Weights of a small transformer language model.
Architecture: LayerNorm before each block, no biases in attention or MLP, normalized queries and keys.
Training: a variant of Adam for these matrices, 1000M tokens.
Each number is 128 + 24 x the weight over its row's rms, rounded and kept within 0 to 255. Layers, rows and columns count from 0. Numbers have three digits each. The size before them is the row's rms in percent of the matrix's.

# down: layer 5 MLP down (transposed), 1280x640, rms 0.0313, rows 416-429, columns 160-319
# gate: layer 5 MLP gate, 1280x640, rms 0.0376, rows 417-429, columns 160-319
# up: layer 5 MLP up, 1280x640, rms 0.0376, rows 417-429, columns 160-319
down416 104:116144089124103117073093100123107140142133143136137137190123098097126139102125185157134141148110140148172099164130146105110165157111140160115177098147094141129164137125140134132118125156159103121143125153175120106137133116132108121135132146113120136126134135136100166107093117097140137156162087077113114064095138093141099113137113135142172126134143152126140114131138123108122114101145115113122109129149090114108127120129119114137169113176098087160112123154085130091090172131132127
gate417 090:163138089167147166094119111113124135110101131133135097137175140138125122153162110174110156075148129091095144149135114118163112120121135150115125108158157136119130119102124166127084120090149141125123144115117139162120068143122173097169162134101145144067133137158067109110176114104114121151132125093134113093131128174108085106118122143090099145102130147128131114081108125125120143139095147116143141132135125130148163078098109143118085111113125095095174119115115109143114106144145101
up417 093:144135138165140112141111144158146139113125130112102070105131109142104156172110108119149101097186123117185128169155129139135133158122126106114118089116139109091112114139120117152139123100151161178131134087123097129141123150141157121107139097133129129104133115129102148091145120127168148107118131142152138123091161217086115135126136134149092090109154119147102151162108163126109164121179133143106128101117175143149147099093162166097102112117121123102131183149141133117141129175162116
down417 085:092125140139141149107113111130129132152117131127161121110151120133156135128126148132102130144139119138086161119125113141126147121146155128117174087114142122137137117094108084146104111133123088140137116167121148140143111104113112128131155147127145132135104134105117133157129122144135115177141103103147116127124090121107099107156085145142078140137101172124172133101146133127082149113083124171114128153120176111138143146134125150123115124128090149052153128114106146118102103137128117
gate418 093:104100111120146124153125144172139118136113156098102089123160151118157135150104127153079102089127153112110148158076105120125111142085111127141150092116131148113093112110131161082128139130141105100135086136128112142186143098170138149161122136107139138142108076124101144133159131144183109144125098110085137117066128080082136133103123116158112146168135127141137111107146118142118172134135106139129117109115111114128120080104092095098148123106154159120123157178154146133117121132150101
up418 095:184110104142158170128179111107122115113104138142125163138106125088132137114173161160129163140152111175145113121192125118177159142172136126112111146096065114097154137136135105132126149115136123109107098127130137118088122163080149161170129127126157088126103096138108136169119121149141112098115134130102116136128143115099110148130125136114138122091107158166153111130104134121106167140107142123125103133107150150112140127111102119148100176146145142110133137119125115150084177125141118
down418 098:130109131154126120152163141124142133100111123126120113197134142142138163130135143135124114071148115131115125121097134128074142170128153098148109122128123143125140150132109145147125150115136083111131181112127129154142107142131126133127101056132146129080095165147133092143194124099160185130122136160133102143120114074082122089126129127123150132102128104150125149161123099130151131144119125115141124159157168162130157107078126152174118101093159148166132103119141151130123125133148093
gate419 104:175148108146099116134123078120081094152105083102132104108153117139118157128114114151102146106120137108106143059162121136108161061135135109164139123131121155086113157118126150153108139128135124133158124102097089155074153153120111121149076113123147104113131096114142122188123105127156152106177157178117139107149104101154080115175125136157123132154124133120138106167123162124056099120153124156152127084137124111137080166129120115155179111149162136124080107158155139108100136101178155
up419 101:083139121087125111136095116183147135154133069114133136118148131113147111147152121143132160105128167114152088089142129091095147108153143128129155113141147169160125129138147120179146129145133089132115142164148183139161163159131129103103135144154121132183119133096107163093163077091161141130136114146100121134136120110126138122129142099105129083136154079148145112143129163098123111094104106104090140115122128109154128145113190156116130126135164114101137091127112161145163142135098166
down419 102:116140146123147165063136145091121138171133110119118140152172141113135153128118078124115072126131119127151189140125201115173105139133129129139102145131076130123128129127159129187126108106145137114141126130094125124120103152112123136116119094104141152163101173164118117147136123090145147138118145131123125126157095162161130126123126182149133130154143108133125110109118116076124110106158103126110122129129128135167164091109105123161153119166110115185091152137133118163101132126111168
gate420 099:112120143147157156132148108109091105115135184119097176104112159113122119144108129126120110149102144123162149093164146134146148159102116103150137115099131127121122120121120088116100128137142178117110141123117114083085181164127147180105124131125166083169109121143120166075102121110152081169074124146142079124099142139119118170131115123131142147179130113157091132092180155110125145111116101146099151098162136151155105150107118143143111091160139111123112088127146124141164102109081132
up420 100:142180123122102105119144121140111098116126115091130112125132141129154095125150113121161119124100146107135165115127105079109123104099121123153113132136049124141098167080167122153157097184134143116168173146143112147141118142115120130109100121123124143121150179161138123112149110131119092127178089110134081151141120131124143124161090141130151126112079118160096071114134088115133116109137119145151138128152146177141128100159164113153104177093130106108143125153146150139188144154129110
down420 097:165081128165134105132182144127080134117142124098138134116134127136126167121143082125159096128113138142114126124112119099137115162156103142111117107130139162117167124178139132116122148150149088115091095120159137111173132119102102138093159088160084133127149097126118140122127178116085146127089149106121150109114146163110117132128133124087075163127154140148129118159098124127114129140162126157127116110137128120114135131135116131094137169137103134134153107108114161137121136076168097
gate421 097:135121112112104129127107161140191129151163141115164146089116166153164133105139116114141125121135102163085150090120137130160096106108103116135114110144127146140082124086138167141130157119140154077082101172146096108151153143147124150173154123129124150138137130152123161089144094149138155136149132139167109133159116146132121133142156180101124159130135105163150115133153142109128114147151145162093096150175141165180157067113134156146139090146147136168137132140148117141097089080134137
up421 095:152092111111117140178135114117059108136108135142136129149097082101128093117127107123131150189135187164111130088099122131132099128094186115113110129117106115142082133121134089154140144136094126179096160139139104130157124158121125156082171130140090136133098129108073112151140142143102116099135117107140138169138144130101113159098119133097124155170115106143113106115144085143134108103145141102132091130154130097089147127131111129140075160132117136165146143082119135100088112124147143
down421 099:122112140106135114132148138113131125138134158157166097161135141088111132114120097165118073148155074122160166149120104138070121128127101131114107132124059126123120087157148127199135118119120156090129163155126160108153108159128112140167105128084159154102128109157120143090125086085143119137114151168121109135085124103097133089141178122110121173156094117154137130124154118077122096111057167143133136098138173159131087119110116130153163146139139158148099133180156106091128158145150120
gate422 097:143112117140144159158167122176155106133148107129120124107106129140145126140115104153095125162100119149139122162158135138165159117109159151167110138141102116150164178154112125142097107107138128099176101171139147168103147114144165132116123163131126123109113098129125129141169143145113130166128174130158130112064124070155085134094133170113131139164146116096147125132134104157124119110119147137128105118094104150123106150116082126137098154101185149115138138107154135090154062163122160
up422 095:133125145137098108152090137114111151142101135145121116118133112095096069106121087092125123129144106112111112135114111158118146156125103128122146125113178152125129150141117121133141127106154118083122165127129109142128158159156140158118159135157128124136115098094165103139153142144105139131124127164160148099113142156126111080128120103123136128090128132125136085136123117142152055155142144114123136128103123109145105153155125120122095153149150104152120137127094095107158144167072125
down422 096:184120116179113195092145128093109132150111097124157092126125133117152090142160114142134151118165155096123145121161160105148116111124108142115122085204137141155097139125119113127100157087096106140116120110132100118139109094072088122141122132112148130120085132124083142147165103097100082151165101130160117165130115148121095133145111097066092135135149109141128129116116146139155145088161107159134156130126129087108124170124107137122154140124150130113095099106154162096144082154158131
gate423 106:097149110155127131149111123159098137147122125050114106164114147078129123102112098133136129115143124166142108134142133092123133154158125116155155174102173157129109129134115107148099162147107083120123082137127138109098106126100149169087158150159193119134105120126088174156142115164158134153105095110137146094157110136184116112129180104091124114110139135138110166074104121145118111077109102127114094137172069120118084142092139165129119091190154123112184147123132151167160139145153117
up423 101:161153120144113134107139120105094114060167101114119082076144107130098151104102136152119159162078141095126135158115143153109094170116115130141158148109149100122109122114120127166129120114150137153151115130135127104150146143085127139119140116158141085139130116106123156144151124133182122138123120143108137182117121131143162123133125126125097130124101104153149086097135107143081163135134119116126120154147098110106108148121176131141100130117111182113139135167146122130169128109114115
down423 088:148068148114155120139124165156171116153140116136124120128139122113190142169193148107115127142112136091127140137129094117113145130153130102081142133135088133116138155092120157134109108142128140105146133133140137125140142145132150066174080131141104121129135123152087130143100177143141156101132099111109097143120121127085136137105134096135146131125111082155142101111115136138127152136128165167136166159129170137168126140144118148129147135112130114102123132112162096145129124138132113
gate424 103:140135124162135113131115096129160131101139160122109096131124122106103132121129125130112106153107118142121094120150093129134134132125130110159134095148129085102121120122163138159136178144156156149134150123099112114110158135165099139117200130145132126138140146123127101113119140054168102128120161159148136148164095144114122145110105155123137121130143104131156143084129126078131140129108142186115119128109113107193119118122100101139115108116152083154143153083153168128159188105174100
up424 108:132127118140146123142107168127101128142101117088071126101136096124114127104127099089100098135104105177103140138097130093156106146113124151111162141102115141131122115148145113147123181128120095127102073113100118124155120144078128098130116130164142118166116094151100130100137133117109126140125172117098087112112132097147137150120135164156095104122156144152134158150095115133119174100125137079127170097161087131134164116148110122119103155162093145099100130141149141108137119120097095
down424 107:182116115160159110176155132135105119076187139134132160123111151117108112130131093129098108130117125160100125136144124142157113130119106133147116139132132075120099180135109170163154105134110130120154181113129117182107127132131148136113099091151148143123162146100130123100131142116136154115128136114145138140085108148148139081107137155107126075074106096151140163133137124083177145155113174128078149089132086130130128117140113089177075136125115178170117161160170115116138142154092087
gate425 094:125110101169107096159152139081176123128122168095093130120117095113121112146142139153096119131159177105166144123145109102101117118141138094164157134148143140101099125124134116112121134099086146117143156131136103147113128167099155089088111132106127116115096114126161130110111161150143145153148177105113163093106124089112107135112160102148128118128088135106184141145133135097141128109142136124136129148133171092147165119124142117130094101156139122114075123087165157142120073106083091
up425 095:086106097141113167122077130100147134123132115155133086089134138097127139155120132140153101100190148176166124153130137137151142134117124092120146108096088127173113095133152137117107113169120150142141177184132157134120102140149107117122123142161080148137121135116170098148092116124141176123126113112143119145117171104116113110130162123158143122134125117140154165144132078135121111140128140106138104205159114157119155128097092131159105134136147133141137115092153148143156113099142139
down425 097:140089143111113158097142136142104165105078174136120143151112159115145118134150130141139163111100091139159120117110117101084144124130098134154092163107176120143191113142102137107115107136142120118129132092135116164095112144154093094167121088108090110165121111126105102136188124114114154106114113099134117131090086180138133123116130142111172088144143095134162159145122122101114092143124170122153146096135142116084126093106175114125117133115091144145121157132147103096126120122147122
gate426 106:086144148122118153176124142100153110144130115143100127128156125080125191158132137163142118150127079140124146103143120131141131108160078155115128113060127146093113112134137104125088137133143105104192146106139188138106093156144131087126127136089126138153119112114177124115135138092149152131144121144092130163104108125093169125123157112152154138164140120105134121113119145152119089152113132148130135166105085182141130124097181117094145139093127150105159106092158098145115159138092102
up426 100:118147145145124151150135111098052138140126135086118148126142139161054125109131121082086118165121196107127163138123127118121148096100158124137112118116095131132120144131126131082134136104110179149144113140123116117144140123085098133080115156144135169162110141132091155114103139155106090126137153148113169132129099120137151146136151184107147095094177119137083151127147133149129136139138106142127107148110116090113144125109128132142146103132129106139154138122103143143103086125139126
down426 103:138108162116112117146132144159181078098170109129153168142123125091142158131148081133186167146143091124117161135099115100145100168177094111117150095104125143131125125117144138122086148129136115115158100123146154099128104158137136169150149118124094122120139140136148096105085115139117082142115145152107179141173124137168180159156126141136137133198106122144082117144125116132116099146083112143144152148082130119151128077120134115080159134097142145127132125177145156138108136102107094
gate427 093:159052110149167097134148087126123120103114131145114133132136128123189170182114138126127144132114155136148122115123095160157166123114142099155092176142149085149145133108094128131135062110156135111150141134137115133102161153170129143155138120114146119119127120131102127131118140100150158103113113112168115140134100133121092166143177128161137151115131151141154096131097126136114142114104108155100112122163189147111126129117143103141130147101145137156179178115132132116119077162148116
up427 105:136096114119134087104149104115058112161095163157140129118113137086145167116124114151100155127129118153078130121118112163168129149117116155130124127153128102125154154133123158145118122114171126141075185120136111147100133153146142114143147115113087100099187134137112117141146167127118157088101123091185151122085113152115100104118149141113055163091118152135156183125116140148157084101125135152139155114096103125155128107118160161158122137065140116091151161089102149125154094110127146
down427 107:125114096098132134075138121146106148156127109131155098095114096140136130154157131124115170096104154101121130128124143127122101149180165188087099116153110133126140165130150184127108132104156175118084144147132148117124140153134087111098152113107134131113121159092120133092150123118122137091146152136108142122108099138121103112128145169086104136129106161143159185123126145132127142129086156162167148094133175131117114160154146134147133107116072107107152110099131184110120142108137145
gate428 100:118084155123088119123156112087131112145163093141124162107118136138124086146118134149156173164138157095104112121122151155108142152193087087139112117139148086120116105162104121158127137156123155153111132130126123112147136101146149162114127121111150124149132158113172169120135118153150090081134126069155159140164141090095110089149145106123151145144134107151108131092114123140134138091125161150122100132139118119118122145142111130135102157129136082117107087091150145118157123153132148
up428 099:147084109085148129119160139114115122129145149190138142125158121133111126138154144127109111137087123090146114132115135129133157119122138136115081116157122144153125066150149139122133112141130152118129127087151148161149149146112179110142097144117112143107123106092125161144114162150097131127093148157112173080147131102156084138172127126111110140158143132134099137144147072144154132123096136170126104135149139110136125098153138151153157117140102155075100156181143130105120147136143166
down428 099:104167107124116126118112099137128161121102104077130120143123127177109094131129121149147124167106105138118134096131145134159163131150114136133134139132171129121127100139146120139141137180155153147123143104101140124115111120174154134091146134163149118135169126093151139138076137089119117157131106134139149157102110116129126123129118143136152156136099086138118108144139144150107120135125148172153096133159103151090135161127110116137086095135146104156127172186156093072128127154119135
gate429 104:121096142153088134160162126151171119104124161135109133151133122093140129135187098135158157137166109098145173120158114182117134136159121127149126154142160121127125129141124160098146103142114108150141123124107097131131137146128108125099100111118127143142167160069143109121113150157144155127106134101123140139099140155089098107125150146132116133106101132160154094206143125133095184155152146120146164073129099103122151151123128138137178120102133085121095117167146113121127204130135091
up429 102:097174138112148116126082137093113083149130116113127117131122094111103179089132100082158110113151130131095105171132151102126166105144073096106119102161094137085148094120140093165096109093154135144121102165124151087117120165136122153147109146132128140110133124158094085096151154157112138143106153134167105118103145125179106149116117134156107133153112101164093130137104143118120111128143157114088151112126129125108140133121118121128107148119131159050127151133122089139131134133061145
down429 102:129150120173132125151141062178103163144131109124161133107119119143093158125166124125145135112159130147142126170155144091123125098192090136141138139114077147135131147151129110156091113108108145133137141137151113124146157150132131166126061127169142151109101110139131091080155167125104125123149104149116122146169146113095139112145139132118119142116112095193109096114150157170136121126123138155124132146141133110108122099140158098106109109120124177102112131087155102165145135070102107